config.toml
d_model = 512
n_head = 4
rope_base = 3470.0
bias = "none"
tie_embeddings = false
init_std_up = 0.0299
init_std_down = 0.0
batch_tokens = [65536, 131072, 262144]
seq_len = 512
Each number is 128 + 32 x the weight over its row's rms, rounded and kept within 0 to 255. Layers, rows and columns count from 0. Numbers have three digits each. The size before them is the row's rms in percent of the matrix's.

# up: layer 4 MLP up, 2048x512, rms 0.0659, rows 633-657, columns 256-383
# down: layer 4 MLP down (transposed), 2048x512, rms 0.098, rows 633-656, columns 256-383
up633 086:120153139116099099079118112130122118122149143168123128126105144107136102131144124154130132166107126118107104053091086142181136147173153158169180124159149113079147101183124123071148138086146114058107094138162116146123097058126066165141139137095126136156143167119123087157144123138098165128081086167108116097121148099089097105074130157164113182129208193159157116114078062071142141172147
down633 083:127180141121204160128152128107133137115137130178131139132157094065109149151124129155108104216082181126172192087142136119146101107130144136164145157217083105146186167133133085144133144087124153099133107138121159160175092056084036091099130143102112141118093182154127143143156179076163184143121146181130145121133144142151109081115138088173166138107107130102158090120042078098116129127171
up634 082:139167150091115174160147136100118125068150098113123090141077051114128082100093130164122144097138146084119119150132164086073142110137144150150077151112149079122145168147162168140145146181156187101155108046078164151142110111126077205183158092145137127139120137054154113122138135149094144122144102111124125085140129161134102112116129152106158150139122114091150078113141134176150133094151
down634 084:155123072111161154093112133110110081069104058193099120133111142140129087097100156009096075126137143148170079136149109150128141122144144174122135127128087113081174209097193160112159171112132148125125162101123089178181149149163085116077140126124102122130120145076112113148085137153112138081146123089124162177093110125087187113129105172137118081179220055156144118120158189140187133130092
up635 133:072164162108132092105122119161106140177124101135118136189053106078094173128084141135141166140065121085141140101111092091108117082098160116079147102068147125246092112140091160099125137171157158095103123147170147131158128111089091168133138144095099147120108095157113167121110097116128154238100109145175090155162163124059139083140175145098114097100148127139130159151142106180148154123073
down635 142:130135218158117099085091156195110124117176108100154135111074060125108161142062153102159159090142139130173105121059142161176146137179164079161149136139145142178180103185106128154155094108153143129122152106128126170176132136103120163137174104154190113090117116134136076074096089087192152186116128161140115210116124131072095132109176177135121170119189192146170120129164161118095131110111
up636 097:134114112133088062122160196122155139159189146098163073168117158139093097063175051192098151099160081176113073083180110175126125135155121099134095155115124215110137086150079090092067145184135168165085116094082119090200127148108148128127161152132138134239124168131129154154123138116121126147147133123130161095111116126118126134125185094120147150058096169152146151080166183108160121153117
down636 088:126077112149130127155172105130185152139107113119197096152110156153104099184204100149090116122181082124113105133181169115148106161135119121175055158111131201126073125130079121090160099154126133129079137130117082114219135144173102068109166144127161128123099226084139064201101184136196130090178094134147133130147158139125119115122144136103145132096058100115157123121187174167103158083145
up637 081:097133100083115097157082092124167211058143206163107131137132097071138105142087108108105203130146132145100108137178136153176175076142172086132085128177120138096187065122169116139109162102152144116120157167109104162098136100119090139173155129108161151167146094122144073118108105145151191158129149109124127156141141100114110123179180172099167092141111167083144188068157095108102132150103
down637 081:180134116101144196130149084096137069098155097137082164090102165098136194088140098074123111129146171140138194183084184079121097144134094133143109115184101125087146105133141147145075154097124074098100133145136123137111098160140071118122052133122122145120142107101131115126160111167093164095089076149102125132144132115088167150167123166180126103142125129136093133126125116109119109069102
up638 124:133090142148094124120147134120174108110090129136101174166149063142075117142153093156139117160132179141086195097101142155179133122130108169109145116085097140199092127106133122126094170169147094154195104126186115117163131131114159150155133117129108106105113156117091123103094168086168112142100126190082125133102118170081062118169129129172103131148148143137162138167151125193139167138120
down638 110:141155076100112143094086052156112088118103054058150127140146169158138147093137150080119141102147144093119161061136132121133136096126114080117165092106127144149120144134110110151016093190116120064152091079116104141180133137082152123136145090144091184114138086138116171150124143112125137137087149162063185083159120194122091160126182109104160174089141111112174164185140131188149132108142
up639 084:120117079152172103105133142094076118177092110143147187163150153124101166179134169109187212055115155137157127099202149148130099172124119080184160167120145165083159116137121131092109161055143124160090111080078119185100112101084182185150184136116159102172112151132141152143135125138125180129098150179166108113135116108111079140133135071097105176162105131178115138139127071085142116116106
down639 082:161114133121169139097146052127140152171110112161124107111126160137102142147104114130119113151168075161122123126155161117111082108136091181118173181136124188069169123100128096115164113145098136081072099203082121197108134172142146148000110125083142149121121079134136104101136156104151080116153130125175165134177126136169118124148131108101153137118137175084144085054099148162125161155143
up640 129:120149082135142109177132135140175143115128165183107173121168220151084110119120125160063184153150119127075152165174148114089136146105095110136141093149105202172086155084110051160128132135139138070063098122099124125099102056045188122117134136159168110065120105165119145121136081198137173094076099076180146098125144132190105074099124162121122113149155137156101151149105120172175079159138
down640 133:082135138088126134089073150197138143105126143125149173116136180124048158119164145124077181081157107102135138098169114128142101147126101081101169084123055152177131168122116086190102114116075146073100085119172135108107120093065194156083167121142122084175148113123152186135040136163137150172139082077096165157161170110114159104097144211136134116103154108110160091130081119174179123178172
up641 116:130136112079117160111183066054119186083122146105107161126184120005122100099075136164131114142067138178145121120148124158084141143134182137144175127101120114055168160141093110106087148139114124127059081099114132081175160107094117121069091122127103156141053143097075156088130098134128118145115096166134105136107188151150084131093111072141158151155114124139133100156103134138155184083113
down641 113:125143066077139144128142135095123167142092113116107167085104083108139110153104092172113086172104165169146098077142143139195124097159141138103140165104102140111121147111077120131132160127108108122098125146126158171112161112087149138118132108140075130083146069049104194115136147147114120089117146167158110136130208117114125132107112019145147122183178125124170136142140149081158163101119
up642 065:125156159144129176081079097081125082152077148126117137130165135108120136203161140113135082067136185118139161141131095140111111101120137189108149098165081179148142124198076159127127101194105125173129119087118095127144113128110171146167177138142106183196167137121129168139152150134144112119156173122077112125190126099136152156135125135067211125119163085134118102079138102154154129146165
down642 059:191147131134089134101093131102144106106161143125223128091111137100114101201131112138173151149130138205087157155154150159108129097150160138127125089106076086136106149132115120103120058167187203154169188159115122095090136134138086119149116112127140175157126156126175156142188141128121180108197135087108200071144125126124181118214156116117125079142206171166086038186109198199115101090200
up643 068:124082122191106139122126108123129113153141213158157146112109073164072096135094145139144143141098161108056095148161185167167122120143083122100149137164191094116122179120178107166097130150125086155117102117133114110149135169087174140119153107108183132112072139101153118137133147093070114101114098105099087089130130138140078115127126124170139123156151081072086102135133164151142149152114
down643 066:183104132079121118180125104127175142114087093125146152147100102131078134144143138137135101157128180109094126106129146107081151170184094135119091087114155153118056100115102078172092091173162135116192130124130112101113090180113159133067202134147059133129163128151146108087113142154127095153134116162144110129154113071164112109190086134105136133141113120094187060152179079090180139049115
up644 139:150171132166052127098083106147158133133100158168104104139167122095106110082124140133120125135097099060122158162122112100130124115161160129144182130162095133141124181116150155186179177074170100176143110175105111084108170114132126133070180195165152113107069152135078118167161118208174140133166082077060126061154154120126146136157136103120077073113087141141148043086116138147172097040140
down644 136:179098185150106111161159108162150112195158062118153103139101148136158086069131130147137091112143113097157140160114098110120175167127087097136097169106146094145095149147181135105183170154139175109185136096077171129076149175135138152132131160158074170124135169130123191095171146111147096122135169159174121142147200073115108092088143181108118070133086131178093115171157130108145084212144
up645 069:197085144168197135170085101086129100155177142101140066134119129094156138082108124131189042054150122142153145137146136141128070162085103148196162120173135130086149096119119131090131115144111119042126069134132153096096068081114151107146169151140162095110099184120105120113136126121098104144150075143108137113149066121132155088042076142129122150111132176069182149154124110138141075058128
down645 064:120136177116129158151179068139157168127076141126139098122066129179095133095138112146087159120127113136081084092106146110135126141156088182119100130140100123130121157094080068124128159122163102150116129141113167142158123148079117127072111093073168185130176163136106125139151153075124129131105182102134147101126130087156100153091141158123131139094121140134154161141137133118153178133135
up646 039:097149101119042120100107138110123163203155136107134144135155115139078065148154119074092141163073146112110137070165085127136110190167100165083160088196120111072075075048099114125151136136151158217132073170089136112175087123117085142138102109162172120101118086159156098075179138122139118144098175131092092107170124096101148147067157130137136120153164145195149153106132108151148075153101
down646 040:117164076132062139158142131096129123108121116127131143169104085161082112146112162135142120198202119092130112126154119137104124107158071097155176087153120165156136157112102061174134068107154100092110110130085155137090147114120087148135157081090207146120093116126126130062156102077128135156164073131152135100139131088124124080126140134167199191125147118162141077123150178153211101174079
up647 035:096144121133058136112126117121136114145145153115120122098156116069112066152109137128095141056119149116136163134136115088128163089155068173076121150137123145082113101124070172126181132138141165166129170136170137164176079078087151125107132106103167104172124101077104157046146090144104121097111153155112067129138119139094131208069177129200110123125120092070122103112102079182116083130099
down647 037:114149159147085108099154139089100070170166144076106067157136132135115065132125147127116168089153099096166157124166148128121118134103114123099099080145136129112142136105125173150203114124098160155109146139179139172176125115136142101085078114146132134106146099072083142076188073148124157077138136151182071114133118171124039189070122166172122165133113039039123104146123117204079147159123
up648 100:115144092168124064128102175154155106127088073107032125100189152113151119179093135154103118172141134163140125147118127107129141166127139171047128128105133161143080091136106160081116063127143119183152181139157111168127113119076145141163165129074132111162110157125158176090127150100123167102084091150116156169167055153096183092101128052111129139176161117158155146150111131149121063125158
down648 092:118104118099064123133151132167118138141138100139071085079177170131121069116134124148120118119042122132157149122117135137139103107106111186101123144080148172144145163176163213132156172083177143169099115073143093138100169140101122139086157130143100135166196172127143140171119122079111088143147067101121159167192083174100093112161166119156055172162136118188137126146141163141133105103112
up649 018:082182166132182148144133169146153151112096134116150073166216086133105129145062069103133116158091172123205165074098165120092110158158138088181077111081159152125105130137160087154158018138131112161157085092102141175142194170147136128108079082109156135093117174168145172078115058144126118100140094204142165142127172158172083169130143119211077132112087137124100129112122092107098143107138
down649 015:113150138122186137134120109158079102102057148092102099129154068119082125128104201106156062127091148151162130152130098143119086138203118125174163159127163186166160155149076196115190138111138172199183131132168147116102142144156060148142062102095128096110157108112166078150098097111061107083091144141176141046138152099126168102096116148155109076119112085111081171115052188118136145105119
up650 069:081133098101117117070130140172178101148150127144126121155145168142137174189167164124072168146149176170150121120182155100128127167132104108176112203141114160079125107092085110083162201145129135109141134131090170110117132125087147133134174126163136108126138134122055096060154158191182119134154125123184135109041092122107119106183173103127099090117130145113142137091091110126108127135113
down650 076:165126132141165139052110118090063099174142121125103143160171146131113160138106163148193094127147119166158183168174129092123148115112148112119085115149189097060172103094139125107074134191056132116106122148110141089150167147120117111123117153153169135178119115107159092128246149129118134159123109191151115150104128126148161117119104166175137104154113109141136112137089186126143143147122
up651 109:160103148140146130081103142158132177060120086118176200123131153102093123138145109118143106154113162110157093128152147107147136149118177182101123076135153132186144062146206145074134124140170127143089149158138120108137085149094118194168149114164207118221136175116152092101162119105104074162081152135139123141135110151162178116151168075099133122125066098089178091094079097103172155186125
down651 101:106143093098157169108133104136195131089118117121123171059126190101127181115154167121145162131148123096196139143173198101131110120103134083060198100105117100137139090184201140130103066055092186130124071141147130180140106119133119146122132128130168097218200102125152129100099131092179189160132110138116157144117135097089174143099139096131166162083125102120135123200128175124128141129163
up652 097:065143126085102155150096129082112134116111080071093126149118124155119122168092134121101124114136087094144104110123098127168049167088149138087135116078147084087159172135121135167077195115083095105166145128141143159151085073103131123159098112130129144122170175169113087127173093158217121134113142085136099151124132159164175072165169106048068134123145125108099144121083108098116220153124
down652 102:095103056133125140141140094097110097133051045144111178148129121121143151147107154064049081147118110080139135166108140122183164101092080151094145178081110126153177104134066133090130131170069077135151116085123145142172170153105135133195124086154144166128110150187153127147145102152181064172127094170144136121108144119105118108186185192121057155167084057154136111132079103122173131134140
up653 099:100171174080158118099134111127171152070209140147120062140130116162119157181172144152100131071121166135105115155132068164118112058133102159105157140152133134071187098080125154175081156142080113157121178156131141105160132134127088110101160104130150198092154153125114143131152154100102101149137122099149126078088201134120178100134175127190158075140142129094110115155150111124151157158173
down653 097:122147151091112099117071173139140108134134140150164144175149186089104100164155134131082151117099113156102112097138120141139142102139087123079137110132135105155149195144080165106118112138129168188138129114131138091140137073125111150088095117134095180130115122219125138162140104109136158146095145141140155135164105131137110171093075111112149085120132119111117073129132159109089115079162
up654 112:141186098078154113195084110148173148091086123146094133143145129172153158144140108157129133106093140122130130136135184181139179157119166113097134057062178135127093059154145122115108190128115169086059143155099163116125089156121134139151123161122146140093087166141087163147163108097119164076100088117120095157156092140122085133011085122088087153084084103133178155134171150139078114100154
down654 114:179142088146099198152131108084152119157084100108110133055097173132160159075096150081163100128100218149154129181163132204109094214134119076154148083108146112116133064155110123112074157157092119106157077167072109118146097138125098100208102100180165114080103184144144181075142089173136141127086186210136188142143139179134134161119146097080040196143120128100176149111186092119192122117130
up655 109:164121116146133160095097104138135138118114150098161087147093183124139126111062055148152087141201137190137127144093078115109073077149160147097144096107154166140147090129062167134125161103102164125100190137151130134166131136123122149126181173113117162144170171126130175162120095158109100204166129150177080150159111134111081076130108099136129145181093097135080101135167104137107168142160
down655 103:126098038135097157133096031116089112095094099096133142096183118119125142167097139160106131107067112196056146179148120135095141192185150186132185155098132167149186142121098127111184158153190087120163139168139159117160110173104089102123082159174135116081140145083121135117121121145107130107140138093111115087116170205101160142120106155079116134208116106086091118093071152154135155163095
up656 083:150160140153136137188141149172086121079114151115089047114113101175162098094167147094131082113150142167073128119079160070068139114115132101188093124140114180102111115151187122161240096174117132069137105199139133103053106107095136127153151123122180124176153179115144119120103132130111093108125141128078087145068164098147141160085095092202074097088105166131082078095128152103075165081087
down656 076:134110104133186144178114158119145172117117177115068098043113098099183124131143163094156112105095092074120094167084126102165126114141048167099121113113105147094127075031125111146148062117091076086100077100190174182117138155142113112154076132115144158169099183083140058139152141127059144074131110124120096122106154125108152117161117132148064116110115115150125093141080162123071117169116
up657 087:113105132101082198151125146122158170179155082068138109175148152150111152106122181099129128122113117158114098131115178089190081103171165073143041132157096136129165151123115141132153146110145103164126101192113086151186080099110125092101138144074150047116136159116128116154136190132083129141159135148129160162127142082135141143115138117175131108134062176141188109158109090111141123088162